From a checkpoint of a small transformer trained on Wikipedia.
Size: 16 layers, width 384, 12 heads of 32 (1 for keys and values), MLP 1536 GELU, vocabulary 4096, 25.6M parameters.
Training: a variant of SOAP for these matrices, 489M tokens.
Each number is 128 + 24 x the weight over its row's rms, rounded and kept within 0 to 255. Layers, rows and columns count from 0. Numbers have three digits each. The size before them is the row's rms in percent of the matrix's.

# layer 9 attention query, 384x384, rms 0.127, rows 335-383, columns 128-191
096:090132129133127116127147114102085078144103118115088140122092112114088120133103120131118126122123097150104115153132117135132154106157138114120114137116141117123132133084145119142096171107119145
104:128160150108096146135078144097120161144134110122109122141119152107135132142131133133098112164126115122173134100161097187111114105135110100128127095116142168139192160131127151131161114130141127
102:114142079108121119118116117159114100155156136164111132075121110173155140152158113149090110151123134060121115143113138119147152140124111143124148150112174117138118127138153076130120139128155147
100:159191122141120126140130178095096162130150158166073164165145156136108139133156135101147139137170114115111115100107107115115152147130133103104096089138095104180136137153119137091112090119110123
096:098158111163111136116130111104122105122114088161145179137128104103116114123126107139123140106145112106107132117080122117121179129170139118125116100141139165141130127131115114155143135083133115
111:143132113130126137076129122114159096098128119128083161129122168098123115136127155169111158134133138150138107139148142126129139111121120131147105208176186134121142131119119134177105108164139151
123:137152114146153110123126112117156150137124118134168145134151120101133122189161166124119135146110169101154135128150101112164097141104142128140155132126139133140091120147149108082153121121079127
127:078094140132149159158118132140127114127162102129152106119128102126136082100119139097115132210141165125180155162118176125156140164133125164080149113139098147111142094134114104144132115155100100
102:091117131151119142113081107168190113110156138146138120152127069152116166129138133147083104148135144117145096152108131117128148087156103136137083110148120121123117093118102112165124117132142136
107:138171096124111122140142136115160141161112152103121145154112127129126143159158105144107119108125144156133092137131121143147117139148126142098176121075140117065083156139086141123134116092126187
112:161101120119112108097113141116099143120092114084115169109146125122139131091111096146146102115067117114095136125136111130124151059143112092133092111076120108142128142131127090126119145094154144
099:138110132104118127123146097154106110129095083102128131096163171122115133119138114113147199162097117125113095106154075091123119088151126120159109110164127098098094144144097148139105143162150138
099:149063182091125094116151152093114136104095097143129174099109150105120127099114142195138147147112130116118128107098129128092145097113138094144097126102126154160119166131121109113133164083129131
088:113125124123131133122106108139137076110110135095135096139104100126129141118117168140145151128108102119089153090177125177126151104143098142111104117141147117127115156109120146168106130153142161
106:154110127155138140058133107093149150128139154123117124122148180151155137148135108146146122075161071133106131137125113120127105120127106157137103129097127123105130120092170104120091120068138124
082:130098125137116106134113101123122098129092099133170105121142140153104133111113157147120127125139169148131110123115113108166131147181129136144149166159120141131142102135109154149102179113115150
093:101131160089122104132153161138128137123143167149113134097160098135113139107115159116108133126194140122101140132129151175096139123116083148089140159094103146124113093134108098145133138123135122
089:080127125108145131115141107148125151156131106102133169138101116136120109101088115112108084186115136110137134107137061142153140107089139130143136166092153125154106124141157109150119155118136115
091:150134149142162090090152103108095125138127146143110067108133107113119116139124085149107122146171135146141170119140147125129126104128131118099140087181137083106175105124147123113148105144156100
085:091140114125098131100098099164136092166111155107117154127126153139111126122142140095122136123156132164152125097154107118170101151142110081057158129134121088141147153130151104110149124145116129
088:166097108141136138153115106128094121126081144116127130151121108104152134118107164120138128059098095109133183132107141195085113090111151164136142115138107160101156184129127063178100094140107086
084:173080106098093123129164154123146121078140100157126115155133120121142095076140127135143132165097076111092150191155170114146121155128105185061100104123091106107130111126102148097114133140171170
075:157135107156186106158097171143113139076117123144105114131161155146144171105146138114089131125110113113109158144131152093158112129147099117133172124076076142116118178121095110144118156132129147
096:112144139099098137118162139120138116136122166125149115109139112127125162133129159108122135163124125151111107136095110115118147132105142143160091105128105141149148111092145171103154149159133107
087:104113109110089131116130153142156150107178124146146093140098115108121142157127128102146139115200114108122119125114133124098129155150091100126160152144120134129182120135119104176113117156143142
116:134187164156165153112159135119119130090135159126139107162132126107091109118131139128159134131147118162131134137166159139094110162140123091115114174129113117133145141097128128132136171177122118
135:128099125137073085140142107116104167154116104134132148093112139107122128141126065135133122161151157110111104120154144111114120089143102134132129091096096121181103133111157138073099118104139135
100:156149142111135126139143134098155126136064137111092140102161135137139092149125087121164143174152132050158152143140147138138113109177108114123145168074134130164099131165107146113149137179141140
111:123158141109145132164127126137128108106095119110089157110123115121085099142101145145091089124121131129122136113140149142153101123132126151122125140157139128143104102136121120114153168136136126
101:155122102138155155133096120138117102146110122158164137117121131090194130108112141141148103096102106135130136108128106174096116112136135102107166095098165157122141146142207124143117124091116119
120:123131134110141136143136132143148118129140128119136102155171115158132157117137161093101155130143132163171089148091117096113166128133118137173113143194115122117140143154105149155119076157122159
104:142101128108149096152150148131107125129126112126113107088145138098092164174117099109125127190154113124141123182070138110139094177113121133164141076152117131135166138102119135142117151139082131
103:139134173114160155153147063112080115157120171117125101143108119089120116117140104150166151119117129120135118165141143141111116136181118095121125123106164164162136103066121115096144126112095102
093:142119120131107114144162192143134113152128140134098114084127159124131195176108142121131192169150126123096111141099155141151129170058095152122131145123119112119112094142138093131106138156125149
101:091115127119147099149123115109092146131128128121092079117144120148139113137135105163146147105140106112167135141147100110085117088121139120118110137131114102095126152132072159155161099119067122
084:190138113133113134122130146105130142104120085137138114141141166104108105119130125115128140138120124123129114084146108108098114093119149132090138155141134132114171128141103170115146118122163132
090:125135083165147160164085137169133152128119125113111099130149124121149167138141121142119109142126126107145141130118172139150122139146141121131172145155137125139153083145170119139141098138094137
081:108095136123149149147127152128148119123090144095163137142114113119117167074129153140156105106135102126132173160106153163168126182116155173125112138157106176119186157154108137152154142118115112
088:145083109083126136117158180133123132138110132077131109129127118139148145107144161134133138114115097095094128160104124170130107129150119155100110132170138111098162147120136111125112127126095104
100:140089114121121131093112109115121111157184104124076112071104157120120107125139070138126127150142169130131128095129131121152138153143150133111141158118139131099105113097144114136132195162131107
104:112113120144119158129088075126166137139163108120150103139131099156118128155102151128096129145162151133178165129151119139136143140133109127142118148113160146126098079099143140169133138115102128
108:111127145128102106124125109152149098113161152110134118172123133155091123120084111071121127130155141129169115125124132105156101156095119160136157177150152121152150090149150127168111142158140099
109:104115154140103107149119163170154147110137130133098110124132164083115147076158145148117140089125145120140146113105134126107125144148152129153166110090123107100144141175097101150147128132121202
095:123099087102166156087113127133121116140117119125131102142127130143129167138139105107134096113145095158114150101085144161129131135127140133162141146121121119101113136113122125132135071107140117
099:164125117120133055159158142090114164145119086109152168109131140098111117117166142155134118160128081089139109137125137104162136156142109097123107142091083141095130118089110115086138129120103103
116:126159187089123126140139079104146148105111146141133135170192105108092113132117118128124171149096116104153106148160104122140144176148113132136123184120153147133091133143146152152108144131119128
096:154161074118106124116110127191167104120119132120144154153171125124129132094121143125147096095134169133095154136153083138123141112120069173117114133122117091128110118143143151113123183077124127
100:099099122127145157153137082140108113174118122128160134115120096120156144094129119116100119141125114140089123176127141132138128113122134153101110103067148130106103147162153129140165124100101109
098:151153122129166148161126174108116109088138119151122124121145107151138107125135172125117100108164143133104162120121159148111112145145117136107139083142142082130102117089097100132138111082137116